Part of a small language model's weights: biases on query, key and value.
Each number is 128 + 24 x the weight over the matrix's rms, rounded and kept within 0 to 255. Layers, rows and columns count from 0.

# layer 5 attention value, 256x256, rms 0.119, rows 217-222, columns 0-255
[[136 112 137 128 120 145 129 129 144 132 132 124 118 128 117 133 124 110 161 128 137 107  94 151 122 112 155  93 162 174 109 130  89  92 113 106 118 129 162 118 105 131 111 112 160 150 121 148 108  89 153  97 132 104 126 129 133 143 140  80 137 134 147 148  75 138 111 125  96 110 170 132 116 144 125 168 128  66 126 108 145 111 119 155  90 139 149 127 117 140 110 103 145 150 172 119 128 137 129 113 145  97 104 102 112 108 134 117 126 165 136  85 114 151 134 151 108 101 121 107 133 123 113 159  98 105 162 107 122 135 127 117 114 141 113 138 109 145 124 131 125  87 136 146 130 129  79 128 127 119 165 113 119 116 131 130 155 123 138 145  67 126 111 154 100 121 106  86 103  93 109 110  77 123 109 161 121 158  82 132 126 112 159 101 129 123 122 125 132 110 124 154 117 154 116 103 109 147 119 153 145 112 153 119 127 125 128 134 138 103 149 135 124 125 180 140  97 105 149 166 108 119 103 112 127 142 131  97 164 110 118 146 129 156 159 137 143  87 128 147 119  72 150 130 180 137 111 126 115 100 113 177 129 134 147 129]
 [115 115 124 109 134  88 139 105  90 137 131 145 129 109 137 147 150 131 140 128 125  99 142 112 142 144 126 106 112 108 111 144 119 152  87 109 144 143 113 130 105 146 119 136 143 121 142 121 139  93 134 143 138 126 120 139 127 127  93 113 149 131 133 116 144 148 159 110 114 162 127 101 155 117 136 133 146 129 128 146 132 134 105 123 123 113 142 108  75 159 165 128 129 118 126 132 138 117 125 127  99 138 131 138 109 145 139 152 118 105 107 148 130 123 109 107 132 165 128 127 141 140 149 123 162 160 124 135 123 133 113 137 107 123 122 141 146 150 121 107 130 118 157 136 148  79 139 119 105 116 142 122 125 134 145 102 137  95 124 107 112 167 109 113 158 129 143 176 121 146 106 111 118 116 141 105 115 156 148 122 139 134 108 113 142 114 130 120 124 143 132 193 121 121 106 134 150 113 126 132 113 103 116 153 166 113 115 140 134 108 140 121 123 112 124  85 169 116 111 179 113 128 145 131 123 109 160 119 129 136 141 117 143 100 112 112 131 134 157 106 144 148 101 145 134 165 131 126 122 113  84 108 111 135 131  96]
 [138 126 107 152 144 142 142 109 125 105 173 126 112 178 128 101 149 118 106 117 124 130 117 156 102 130  92 130 115 109 153 116 145 112 142 133 120 149  98 143 165 113 145 155 130 118 123 126 101 190 111 138 143 148 124 148 123 107 146 181 161 101 122 137 115 115  89 138 135 106  77 137 104 145 141 138 122 128 156 120 134  84 129 145 117 118  99 144 162  80 132  79 139 129 127 117 126 159 110 123 135 124 152 136 153 143 118 138 115 120  91 122 158 104 145 122 138 148 183 137 107 113 129 131 113 113 123 135 103 113 120 114 129 162 133 144 130  86 152 102 134 141  54 112 146 155 131 114 164 139 146 152 101  95 120 143 134 102 130 104 139 102 134 106 134 136 115 122 104 131  95  65 144 141 151 120 140 163 143  99 109 117 128  95 135 106 122 133 130 167 177 104 136 160 141 136  80 136  87 119 137  84 130 110 127 152 149 130 109 137 121 146 120 116 100 142  89 146 123 145  96 137 128 105 136  88  73 117 127 151 138 125 136 127  90 155 105 111 117 157 152 126 119 130 140 122 132 116 132 110 153 158 127 133 128 155]
 [153 143 132 121 126 139 100 173 134 141 107 106 160 151 162 110 126 136 122  69 116 132 128 139 133 120 127 147 118 108 100 141 178  70 124 119 130 128 140 128 129 117 153 151 106 104 137 153  97 140 165 151  75 123 133 174 138 138 102 131 124 133  98 146 120 142 182 101  77  88 132 147 142 141 138 107 116 124 172 161 122 165 168 139 134 148 148 120 106 103 145 135 125 141 141 104 133 143 147 134 116 138 111 160 133 125  92 120  98 121 139 133 118  90 161 136 118  93 111 164 155 155 115 164 110 137 109 106 158 150 193 159 138 117 139 168 109 168  87 136 120 137 133 101 110 109 123 113 118 100 152 135 171 105 140 151 119 141 121 160 124 142 151 158 123 149 123 122  83 156 123 138 124 110 101 141 139 166 146 119 147 158 120 138 120 133  84 117 139 123 109 136 108  80 120 109 105 134 146 137 196 122  74 146 130 129 141 151 165  99 128 126 147 121 126 126 109 140 118 132 125 109 145 157 125 145 156 153 166 130 133 121 116 141 104 151 136 109 125 166 122 118 154  92 139 144 156 148 114 129 111 156  83 131 106 126]
 [115 133 132 161 132 140 127 134 110 166 145 129  98 124 129 121 101 131 157 105 125 154 103 117 130 104  98 113 153  92 111 125 114 113  88 114 135 117 172 111 116 151 145 144 127 124 110 161 117 191 111 112  99 133 125 141 144 111 112 121  93  93  89 112 137 126  83 121 137  58 134 134 163 119 141  97 127 122 128 135 118  97 165 144 125 110 133 123 112 137 118 127  82 125 129 127 128 154 100 110 151 110 137 156 140 105 120 141 142 122 149 131 142  94 162 141 113 115 140 104 151 125 122 157 126 127 116 123 142 111 120 152 171  97 128 122 159 147 136 139 103 136 130  99 117 138 143 138 134 102  97 136 112 121  88 136 156 117 134 122 111 125 128 169 142 128 150  69 123 112 121  54 161 128 127 132 152 109 124 109  98 125 145 143 148 132 102 169 114 134 116 109  99 145 143 128 115 113 126 103 107 120 138 137  82 103 111 136  81 125 105 123 138 149 169 160 127 130 130 133 117 113 121 107 138 134  55 113 146  86 129 142 138 117 121  88 110 142 115 139 113 110 149 114  86 201 147 141 119 143 127 152 111  95 102 125]
 [115  57 140 110 125 146 131 152 122 127 139 143 139 159 122 139 137 142 134  96 134 128 114 189  95 117 152 134 151  99 127 123 119  82 136  98  96 147 122 111 102  91 156 126 146 161 100 120 111 127 133 145 156 114 144 143 126 133 106 142 122 128 112  89 106  97 132  89  64 104 139 140 102 104 118 131 122 122 169 177 151 152 118 125 133 146 126 119 130 112 127 132 123 132 109 127  86 141 126 174  96 110  97 127 132 141 136 144 155 124 127 144 146 128 143 126 135 119 141 123 149 103 151 133 126 157 141 115 105 152 168 132 133 149 128 157  92 108 160 147 107 105  76 135 144  98 164  93 111 140 158 115  87 139 102 189 139 122 136 162 171 125 145 178 164 123  99 136 122 122  92 175 118 102 150 113 151  87 151 115 131  95 120 118 127 120 121 153  67 113 143 145 112 139 138 117 109 132 162  66 129 115 113 179 128 122 136 141 155 131 154 133 141 108 141 142  73 133  55 134 133  99 149  94  87 132  95 143 122 135 129 149 112 134 127 171 119 121 135 161 145  76 115 144 117 146 114 140  91 121 115 145 127 164 126 128]]
# layer 5 attention output (transposed), 256x256, rms 0.0921, rows 217-222, columns 0-255
[[126 121 115 126 115 118 103 137 107  97 110 144 137 130 140 131 154 130 155 128 140 117 128 128  82 134 135 164 105 111 138 136 100 163 120 114 129 150 118 139 126 139 108 108 131 126 113 136  83 157  80 161 103 124 146 127 137 126 145 137 132 116 116  85 132  96 128 144 108 108 133 134 129 124 113 105 143 102 149 128 128 146  98 140 126  97 131 124 116 144 167 154  85 159 107 136 118 152 129 144 143 123 147 160 137 130 175 154 119 124 144 157 125 125 156 112  94 117 138 148 103 163 164 123  98 136 135 120 127 137 136 140 109 157 133 144  97 152 110 127 118 142 128 133 157 147 142 123 141 136  87 109 120 123 128 133 134 128 255 135 124 114 105 134 132 145 131 140  72 166  90 117 109 141  79 140 126 121 112 148 136 135 138 131 121 175 109 145 135 119 139  98  97 140 131 121 135 106 157 120 120 118 158 127 174 111  83 110 129 138 124  97 146  96 121 100 124 140 117 107 108  86 127  90 123 133 135 159 116 112 115 126 114 120  98  86 111 150  89 169 109 118 149 179 122 108 143 123 125 164 146 149 109  93 105 127]
 [128 127 107 159 108 116 117 146 159 110 127 103 138 129 109 101 125 132 126 136 112 136 141 110 184 125 148 123 132 146 125 136 113 127 136 134 136  99  79 113 154 137 130 136 126 142 131 160 131 106 116 157 143 148 132 149 142 150 112 117  93 114  91 171 139 134 142 136 139 124 157 122 124 142 138 145  97 105 134 116 125 136 147 146 132 105 140 143 185 131  97 110 133 125 142 137 139 146 110 129 151 140 120 122 127 123 130 117 123 126 123 118 110 142 131 150 135 124 146 145  96 132 154 124 131 104 136 109 162 125 135 144 144 124  88 127 174 120 138 119 129  91 117 132 109 104 161 144 133 130 156 109 129 135 144 116 129 112  70 135 120 145 117 128 121 148  92 111 133 132 139 138 126 140 102 145 132 138 118 132 149 164 160 152 138 107 128 138 120 124 126 109 144 133 106 154 123 170 134 133 111 140 119 111  94 156 150 142 141 147 113  96 133 130  98 148 130 132 103 127 120  95 142 119  94 142  97 140 154 116 133 144 172 139 141 168 135 127 116 148 120 102 108 113 120 148 128 162 143 157 122 139 153 139 144 151]
 [ 88 118 146 116 143 145 153 174 134 133 132 136 122 170 102 159 128 137  90 105 140  99 127 167 123 123 107 110 134  78 108 111 131 142 160  88 107  93 172 112 106 103 135 129 105 127 139  96 138 128 125 156 130 132 149  78 133 153 163 114 115 122 169  80 106 101 105 124 159 150 123 141 139 142 126 121 133 160 133 112 127 116 126  64 167  91 121 126  90 163 135 145 118 131 124 117 120  97 157  97 167 111 124 137 125 121 182 138 156 125 137  61 130 109 128 125 155 124  85 159 150 116  91 140 121 115 129 166  75 134 139 112 146 135 137  79  94 105 136 147  96 121 120 145 110 126 114 150 108 135 130 202 153 148 141 149 128 128 126 137 102  89 123 140 146 121 135 148 126 106 154 104  87  52 124 110 150 125 119 109 116 121  86 118 118 140 142  99 145  89 130 135 145 135 183 102 160 148 116 137 125 106 111 108 122 113 117 125 131 125 109 146 122 174 148 146 127 116 143 146 156 153 132 146 143 118 150  96 102 126  95 135 136  96 145 106  80 132  94 132 102 178  91 137 160 128 119 133 141 123 105  98 104 119 114  89]
 [147 111  96 133 122 177 127 104 119  97 119 140 126 127 110 109 114  97 174 120 104 138 121 108 146 128 107 148 150 126 155  95 147 154 109  98 129 128 155 153 164 117  79 121 111 133 160 110 158 111 118 145 134 164 131  99  99 130 134 122 173 145 125 130 145 109 152 117 120  88 148  68 108 113 133 133 193 114 121  98 122 116 115 103 116 163 119 136 130 112 142 114 115 126  91 126 140 158 132 132 111 143 160 117 132 144 121 113 156 119 105  84 103 127  94 130  70 133 118 117 122 108 130  58 164 122 122 102 133 117 128 104 144 166 107 154 126 124 136 142 130 123  89 131 133 125 127 115 161 150 103 116  91  87 131 120 138 155 211 121 140  97 119 100 172  94 127 146 150 146 124 151 110 119 130 117 123  90 110 138  96 129 120 141 118 134 118 148 108 135 153 148 144 105  95 126 115 122 130 128 174 148 147 129 135 115 149  98 116 133 119 148 125 116 146 157 177 132  79  87 135 119 119 139 137  87 159 139 117 104 143 129 108 166 141 122 106 121  84 147 129 113 116 126 109 141 158 110 166 120 183 153 134 152 139 131]
 [131 150 122 140 132 135 152 125 133 108 131 106 135 131 100  95 105 138 114 124 160 125 100 123  81 159  97 138 138 120 156 124 139 128 158 124 131  78 159 121 131  98 165 137 143 154 102  86 118 114 142 144 119 127 137  98 117 127 127 110 197 151 167  97  93 132 156 150 139 151 145 138 111 124 145 170  61 129 111 129 161 111 143  88 161 157 158 117 135 119 147 142 146 124  95 132 138 103 142 118 130 127 161 117 148 149 136 146 120 124 101 154 119 149 114 151 191 129 119 118  91 163 170  85 130 106 145 107  81 103 135 130 105 170 135 123  91 112  94 125 125 145 118 125 168 138 109  98 116 142 132  93 140 137 107 138 121 138  60 124 146  85 160 126 134 111 166 137  93 134 105 126 108 120 116 115 149 132 134 138 134 137 150 130 116 133 139 110 161 116 116 121 143 134 147 141 109 132 131 109 161 109 147  91 113 128 121  62 124 121 121 136 109 102 160 154 166 140 127 133 125  91 124 116 173 105 155 112 142 166  74 128 151 133 136 135 138 156 126 147 105 121 136 137 131 105 130 162 109 119 120 104 125 125 130 124]
 [107 181  65 128 104 147 138 121 116 119 129 129 138 166 142 108 144 111 124 107 148  97 131 100 147 107 120 180 109 108 126 134  96 188 144 120 109 155 152 121 130 152 143 124  82 148 126 121 163 142 122 141 134 128 162 140 148 129 151 101 166  96 144  98 109  93 159 120 142 147 137 119 132 117 133 154 167 139 173 135 131 152 135 105 116 104 150 130 129 116 127 132 106 127 136 126  89 114 156 132 161  99 169 105 117 159 151 125 116 119 128 117 143 119 123 122 146  99 123 151 138 158 102 121 102 151 133 160 139 133 144 102 128 161 107 120 129 119 129 146 112 137 119 138 177 132  92 141 109 146 129 149 143 121 151 105 139 113 255 137 110  86 119 126 119 100 136 128 115 144 149 142 101 126 111 150 128 115 124 135 140 128 100 112 131 164 145 179 143 106 109 100 147 132 137 125 122 126 129 161 115 124 158 139 162 160 129 139 106 111 111 154 130 137 111 164 165 111 167 113 134 102  86 133  98 142 142  86 125  81  95 117 119 113 118 119 105 116  94 128 103 181 127 133 155 139 136 129 163 109 109 139 105 113 137 130]]